From a checkpoint of a small transformer trained on Wikipedia.
Size: 9 layers, width 96, 3 heads of 32, MLP 384 tanh GELU, 1.94M parameters.
Each number is 128 + 24 x the weight over the matrix's rms, rounded and kept within 0 to 255. Layers, rows and columns count from 0. Numbers have three digits each.

# layer 4 attention query, 96x96, rms 0.0975, rows 74-95, columns 48-95
113132138148144140139151129108127150121096138140134112133096123100100119129119142090107102129127127158119154115166123118159148146124132153113137
106103097134097133131120141100128117115088136132153116147107109111155136141121137109095095147153113141133169134156126119131114116145138130104141
094082140143139136111135142093111144128095165144125082111088092122119100153124147097128128143156121148121166125147133138173137104146139129092129
141161151119139191146136145141124114122151062131144169132133172085111132146140170110092170142088147153178101117139132121166146126143116108114185
107088092149110140120146052154185093112085076106118173181073169131127143062109147146101136122143118147195062123082117134098083118176134130085113
103119091133123197134211112174154041128059094146100049150080126146104109185137172120141176135085193119063139136134127112136128124094143146104147
126080170104210108109167097138132186139077167178166155117149131162059123169186139174124216072127114072165091086135130113196137116122124097164139
091109132111103092111093161153118150122080181112151196148140137109128114061098131154154213147154116209038092157139135113109112151067152144058146
129196128128117100132108122078148049117154102116175096106147093129192108137147134173143133134086122141122087078085227091077171116235122121080104
123109109167132101153131056129060131096150094156068028153047124160162131232071104113136109201157107106077099135127088102127133153167103103145124
115115124182171160127124120167134131163108168113105116180107137059079078122157173128107135153163200143106067075063134061147106139178126110109147
206178114133151158045079176079084130142062102121092124149108129163117134086117114143188138151148161123161164086077066149119168121122121099056103
140193100102139136132062146190156115134088154139086075126159146138189104107115176063153074103114129067112130192108156145096150103071071154160138
125141158114046087137158161121160126154072189075103068142153162125093166137136098132134118115172094032205117180103079138110159085170154115107106
116124143141085162099125128161207167116119137238108047107140094105124112107122112125155115179206161106143053130171125127133069155130114095121149
135188137166136184103169160132124033082126139119156194137148061108163120177102118131106118148166114144174085128166119110140195086179178153169119
093159154110104121105152096152166156161100072136102173114147131085169131167137151085126143142129175137091103128133161111094176145189158207094129
101168123120153125162054126130091149123118082135143145109145167158087119171104137144107085144236079134101088139138133147148074122201181127070114
075107164106127114168160230070141131184091168118131151095072098173144111120141113098114126184170108147090107146121094120095159154156152104174111
172086153102108121102136118113084061093099139170144137124062158123162144148103121129174174116124115178151107162137163147160052101115060148089123
092142127088115125135175164147113123072198193075153069112074150117111133065144146145122101085170200138131087155108113127174038139102208085148169
096226124132163159200126126180155174187093109179173114147088115113096159092132139123140116120149085146116133150089083123179177123079070075082124
# layer 4 attention key, 96x96, rms 0.0928, rows 74-95, columns 48-95
148149106122109144127122140080112130119143134120090118124116119105114116140160134137122124127138159142111106100134101158152122154121112123150118
104152127121135175130132132113144125139114118134134120133106112088139139112140107144173123111161136160145151119121103131136171112130112140137108
161054149108129085080162131124120137160130180131155126174083097113128085089124204102098141084117172157158162114120115060161139166138161155076124
129118107105118150101113140136128131118122105111127100123083107077166167133127111124145124148146137161144117104174123145156152128124127126122131
153121099083171109144183099151123110119164131116156110133180161158136181084122087125114093188171105112097167079114180178155124079167072097047155
100106132138114153114178184177155129133072095130180092139110152120176204141116154067166157117181133080100103096103126196128117119101183187133116
153128132127156086048193083168052128086151163117151115112131063128084148113145170123082097133138143155153179127120137187091113132139103071128121
188171134150138105091115141193113151114161105095118111085141129089141094113141176148094101115152130155156163130191069191153148156149176172114126
116124102113146094137093132127148130155092153124122141105158067066177136178134100131157175048090159163072107099177091112159112152125176123079160
093141183155176086107095161212164162155131086131136086169098224165149121191073129126112161106115139184177100173097102059120161085126159070126216
146144094138074105109131165114142095169150158182116115128126124053137137118150148131143174113188166127162097101079121095136118104126092167142106
157155097122143126091141164121105162156084106134120112124118127163064215148123125178144121140093073114134152159139167149090110160102212138097095
123130078185160102132112119121053111131119196071124121096158190165078127148067169085130136138122116123171144163094112090120148128131135201204098
122123134185127113139127085192162132091135144060118129128104119177122201145068111170112140139089067083145119114130085132091162136092138111091119
084156128187137097059146074141178152077148155167194087108159089141144135122092092052172165113165122152108121166113156089114151084132156085144087
152064115180151135122144237092165118053151106184172111130113105128090085122136136162104104125120163066086105104104117108137150095093112122084105
125096108141201159134145128146137062169125106154090112093129136100176103119179145191069113121136151133094145107108091147166097074140177126127131
128133138114071176188104114137097137110188104136151147148153139149069120094156189143101146069132106138131100183107142103080129095137197151082097
041139112142155113100153125104146113087142090148180089124123123105142098144156174103071154120079149122119171148105053203121144162145133168122114
156124131158183070101119162132122062152116161119167129157097165164156134163190069107124097125111097137133102137205100196127148059129123159132129
078217101100211133149137155124104101121141194145164100210110112170122156134148154180159108114162139149114106089086172128121104114107102129127060
165077140110149107169150077152110142144092148075132142153123187069125111118131146103118128167114122171115180112070181125155127132121132098119089
# layer 4 attention value, 96x96, rms 0.0732, rows 64-95, columns 48-95
107092132103149107140084110114116089135106144108154063137122127125097120134118134114096087104093144128085064133177143137134156192131143092117172
136109147142112182102106106138167136130153104092103116145139160115152139159175106176109151120083141134144145135154113133158136091091146105111111
120139122162068059148127131138161106122159086125112119141099141148141115113101092118172130180086147168163084156146122132140165139138135134161091
148179123119115125121089090143187148119181108145090123132085149116120149125120120144107177129102119113118182099111096162140128158164137156132170
148147128087114146145119109097132117151114124119122176152113092124164167167149152125103070114123112168138090143131149136155128116141159143121092
106122121095104131125137187125109127143089087134124144135099105126152110159108136121126096142120143121156127126105095151143120158183100139112148
116112099175123142147162119133141126125161124105083100154102118136124118127115133097169106072083110118116137098123119123096120139159179114104137
144117127096133155123131103121151146108140121085181135161129141125099136113131127114109127096092134110101045166089147139134136130144124130173167
129086124126146126145135136126151129105146054125116129174154103112126116130131116115124107131125143132113166149108109124109134179164137143152103
090142120126133157126066084113123110085115137184129163142079142113147134149155108110120092178099128170136129120111106143116120114173098137181130
102098132102127121118191125138106080126132142129065152143169104134139148165121138185111107138176131143125091131112113099151129097122130142149135
139108145131133112145087146121103104143137091116164125149130143152164118129135119149123168117109141127148133088142144114103099140174159109108118
103134144125102156142144131090126127094169156195096148157109142135138125121099115149122167119138125135115143130123129148169130136143121115138086
166104139131177132111173112072161167155080106073137063113135116133136135131108138155104125166174126147125090111128125112122137154143075150133154
149104140141153120156155138105095159071150157077117108126124127116143121127134109114077194189108137133131077143109144130116109074117156156100169
135110127159115170129142097169113129132165114112130129161160105129083133184127095110112101112096136185084077145113142126120149153143135113122111
112102124161129157148128164158126156122128113145131064052121141138136139114124155164121174088183099154103179119137108137141090144126118096173144
148118143142129156119143147095106115106142133082155113127117120148167132143108172162169134078111129121140121109128127117140103141137086155156138
108099128122179137154105118105104089134171099189157100171161111126087117127115151094109119129106113118127103164134108153115137151146089139121164
080111147124142092119110098119100133102102097111098123139112126122138104159156135116130101145165128095094095136129169136106139170148160116150106
117133128134115102136125129130124150121098189105135118139087103123149130096111107144108201086135120150159142134142111151120130133113123141170090
093101076185123082151115126113094183142177112154124152105106159130117132158119117160091148141120106137104169147137162129148174174076172063125112
109131165116143112129072149141126161085126140121118156151144114124130108123154148145096137161103118063129137119151148119145143145145184127177163
110134136157149157124148114133102099132103094126101119184122131127092131119139126135128173130141144133092115155184102113128154165132127132115128
167128153075125135122068126108132108164111160158121092100134100123134161086137127117111100125170122174137104126128123139136108116154097135165150
167109137154133091171123131109149162107145096118137163076115143135116112134120136156154118132115128128097174087163147125136145127088151156104143
076091172125159132159126141156121125116094177104097103099145129141093128171153126073120182130138139083078106148149161141128172152141116094110138
105152123148099122094121137123091122156092146104146106174132147120151123100093126126129154153143126136111136160160137120132140178137171131111127
131139110095102095148146150110070135103113101145129143116143189133132105119126175135093095132094115116079133111102136118118100121117166166121146
126106141111131111098151111082104145115112157145104126134139106128136148109126113139172161139182150107207094135106085148146094086100131133126132
110179107141167171137082140125138109142121147096060089140114107137165136116113126152142092134146136118135160117116079115131141077077127175134167
149143106118140143155134157103139115162127142080127119133155126114156117158085126123144094130179136128134098138135088157137122111134151065154142
# layer 4 attention output (transposed), 96x96, rms 0.0788, rows 64-95, columns 48-95
107113097152165144073136130080164170146090103137089165145145102121138179121148167143159129155154088088184102155107162143141116120145136124169151
118131116120114087112121149122135164174177107143128113138104140129140103100072145110135099104103116108116150095160123123137072159141105127138096
140168107112133075135137177149095131159178112098091126135153111164133147112124189128109166118178122146110145129099097114131133106100108090109104
125118122125112140105137154151080133141145130118161111122123126101152133116153121139144086072139119098120084158160112135118116179075105090146121
092131136158111136115161118146143124136136099133107149149102152161114134132120123108135171103144136081130165120171130070078120153121116172124104
112149095139180125156128111095144138095096145148163144128102128128126115147128116158144124097137133121133140170143112090172149118101124125118109
055126136078133155164138122117089153171122128139143148101166130120124146126096089157110122159149102138140151143133129112169089110126118158132130
097143082157098116104147137105155143126089123139123152192176074182143105141123165180130119135126164088116134124147117136106093125162091093112162
097129110127100125117144142119170128141130148165141154141129158111155126118119122123132083144153124133156151123128132139136158109119094153075114
135168114139102125088095168123108119123130175134125128109179120118102135112142109122151167133106160114171110184163149124140161176151067121082132
176104134156096162136112127109186117101114137144105121109117155115092047110112120097157144140125158115155163165130118155111169159135141108131076
112116169145142108131138119177124136156150160144090092102120135117125123091161122152119117103142111092142122084157119084152127120079105166127133
136134134159148140135116112146070135129124098129132107141127121155116127092114113117112116152102079111111144161098096120140206174148116117109191
147158094158103134134094124080150152085116121109098128137096182188124091128131094155118135084116081102126126120141152130126103108153176163102155
133109135167099080092150146124110153156161124160112124164136162144159138125145094151168127133113124144118104099103131121106079152105090108141129
136124148146105101108137115104164156164117151138144115149119144138158143098108129106135165106118104146145131108189114150147107147143110125157160
124119150127092126140134163054149093173162134104125148146094130112136097127173089075118096102094136140168142126117122108099130160132093120098125
162147106112074119163073086146089145099094116163107142167096153127120091090137094126107126132174208093108115135135087114096173098141115119138120
091120113124127146139113099121146140098058184116136157174119113143116137130138152083120127112132094105168126093157158123113140151130156127128166
110101132106137152103088134157163193099139171113128084083146126121166152142132084142150123138118140154141114120126084128137157109141079184114183
175151076124133172166140131170122112133158121142138131103155102131127170134111134118114124168122106152095116103114104095120092127133138153123152
084124158075108155107142167146097112161130090130143142125114086144139138141124118115117177128117078165146093124134153070097115122124123151124120
159094138155125129128110121151147126116090122099104138119106138136146128109109077134109102107134146094164124145070173191148078157129105149110124
154110080137135149177102093083154183153151121105164125137123112119134125139110137133140104100136121155165127132134156123155123105129119101120119
151147110151128097172150134150095106078167128150114131160124107142163110125179131118147190114133150088127183121089150113137174151121173165096131
091138139133097141116139110137121142124136121107152123110119112144149107114152140154116116145140119158111116175086076102143083117106092138135080
137110174120124151105133144118157149112107152082194091138148104154153203087164150097153066171127108123117106095144094152161089127151172122097143
154130082145183159112124099129143125152116112132130132091106127118139122136167091134146169101120117129140124101123126152106144104150138109099122
080089168152110137087098070147121144115140096128123131120108106113134122165153097122143129147128176096109102139101172158170120093127107147105166
200120106137104115186102128177117124117141144125124126131158128095149062161102125184110100112105149141139131132100148100110187131149182106145057
149138098135146165133147102141142122137120134164153092082130137159091109135135102129109127111117076175163135098084126121131108151150170097122127
105142133153126106164121126104113149097097098171127103170144149076136138103130122113150163128134128148104124087116138178100136107137188118115127
# layer 4 MLP up, 384x96, rms 0.112, rows 0-11, columns 48-95
162163051136152144123118169130148085137092143126108114124144145144145139121131117109165162106139080129139146126104107145090133100124127101101114
156115120151128109122083138124082070122127127120093134121108166143147159104119153101132093130106139138125126133098137115116071119152105105119116
127097162094102099153112114150087158121128114123092116105148179139095142143130108162136147117094124053111110128148146149086085118141115158135101
130133101133133107119122142129129145144108140132065150110139154127129141113103118140154139140160111145139105162089098139117119115121160140113106
136174106142111153110121157096139130116077151085116123124129127178158175133140109162172133108169102094116115127151067131145139107134147130121088
140124128145118124139078164116114175123133102143133137131166153141142176115132115130104092109143096131139149142127088134154105155088157104116143
107126084127128152105095179103130125072142163124063157136103095141149152125101095125166133142141143110119110154142118158119101147090152145103069
142171138144117100100129163139172149127080112096165114126134132132145145107099127121140171126164132132143124143142082137107147089108131100129119
108112073103139102122101125183088099108125121094128133087132141161079170133165124147152154066104146149138151139140105139114081118110166091138119
090126097165119121131124149185138153124136109087069127077120117145102184151136122152138120132121124094129101146129125118080093143127168155138077
145102127119076156125103137098182097110123127122109137080123129166124163110093114096137148130161100128126117138105070136135138079078101165147143
146120103129119066151144121166116128085141136140085104060158140178125135135118116136147124110145056142165135110164118179100081128118183149100118
# layer 4 MLP down (transposed), 384x96, rms 0.0984, rows 0-11, columns 48-95
121118128099144140148154110143148100169122137147136133146133128076146103107127130123104115094116100107142126099162120117135170167176122099126179
097135159114154126136153100167144136094088093111109132125134143056133125156136151104132143118112104159084178150103132095150143149110131105094144
128120121142159152111142119146122116182096162148111126115104075131157148123132109119115088176103132129116139136092126145116142119107110118124159
112141148174129102138170109111138144137151103121138129150130126110085132138078127126144137072142124149122100116152131151158103117103122149120170
120115108078114118113110130161112110134096094178127102124156100111145131141126147107110095127109131126098097129124097100146191127147110137177163
152125152093128113118151134137132123109135129140132134135127125118072105150133132132122163118145135131087110113156156124122144128159098117113075
120153142130102114125081100127073147138094115127152128112101139166110100122126153127132117105125120101148125098109137118110176164108129133123136
089127099099129125198120154120100137161152121113148153105130142148121075122131124127144095134094110148146144128141168125123112108149118140121140
120130156106120173126082074096149140169133110111111147124139101129131140159123149133145070107203118125125133104090145121116174069093127150123132
144115136150123086131137091137125107142159188154126139089099113140099158083120134133133146127153140091125083122132124094139129149100132187117170
115091088083148117125146129132174150094101108134088151139104120146140086125157163165134146130141128123087163185118126079135203087096145094135131
137126137139114126105118172156108139143110150117126147117197116137144098148085112057080137107140170127088112105137146148115157165123134127112151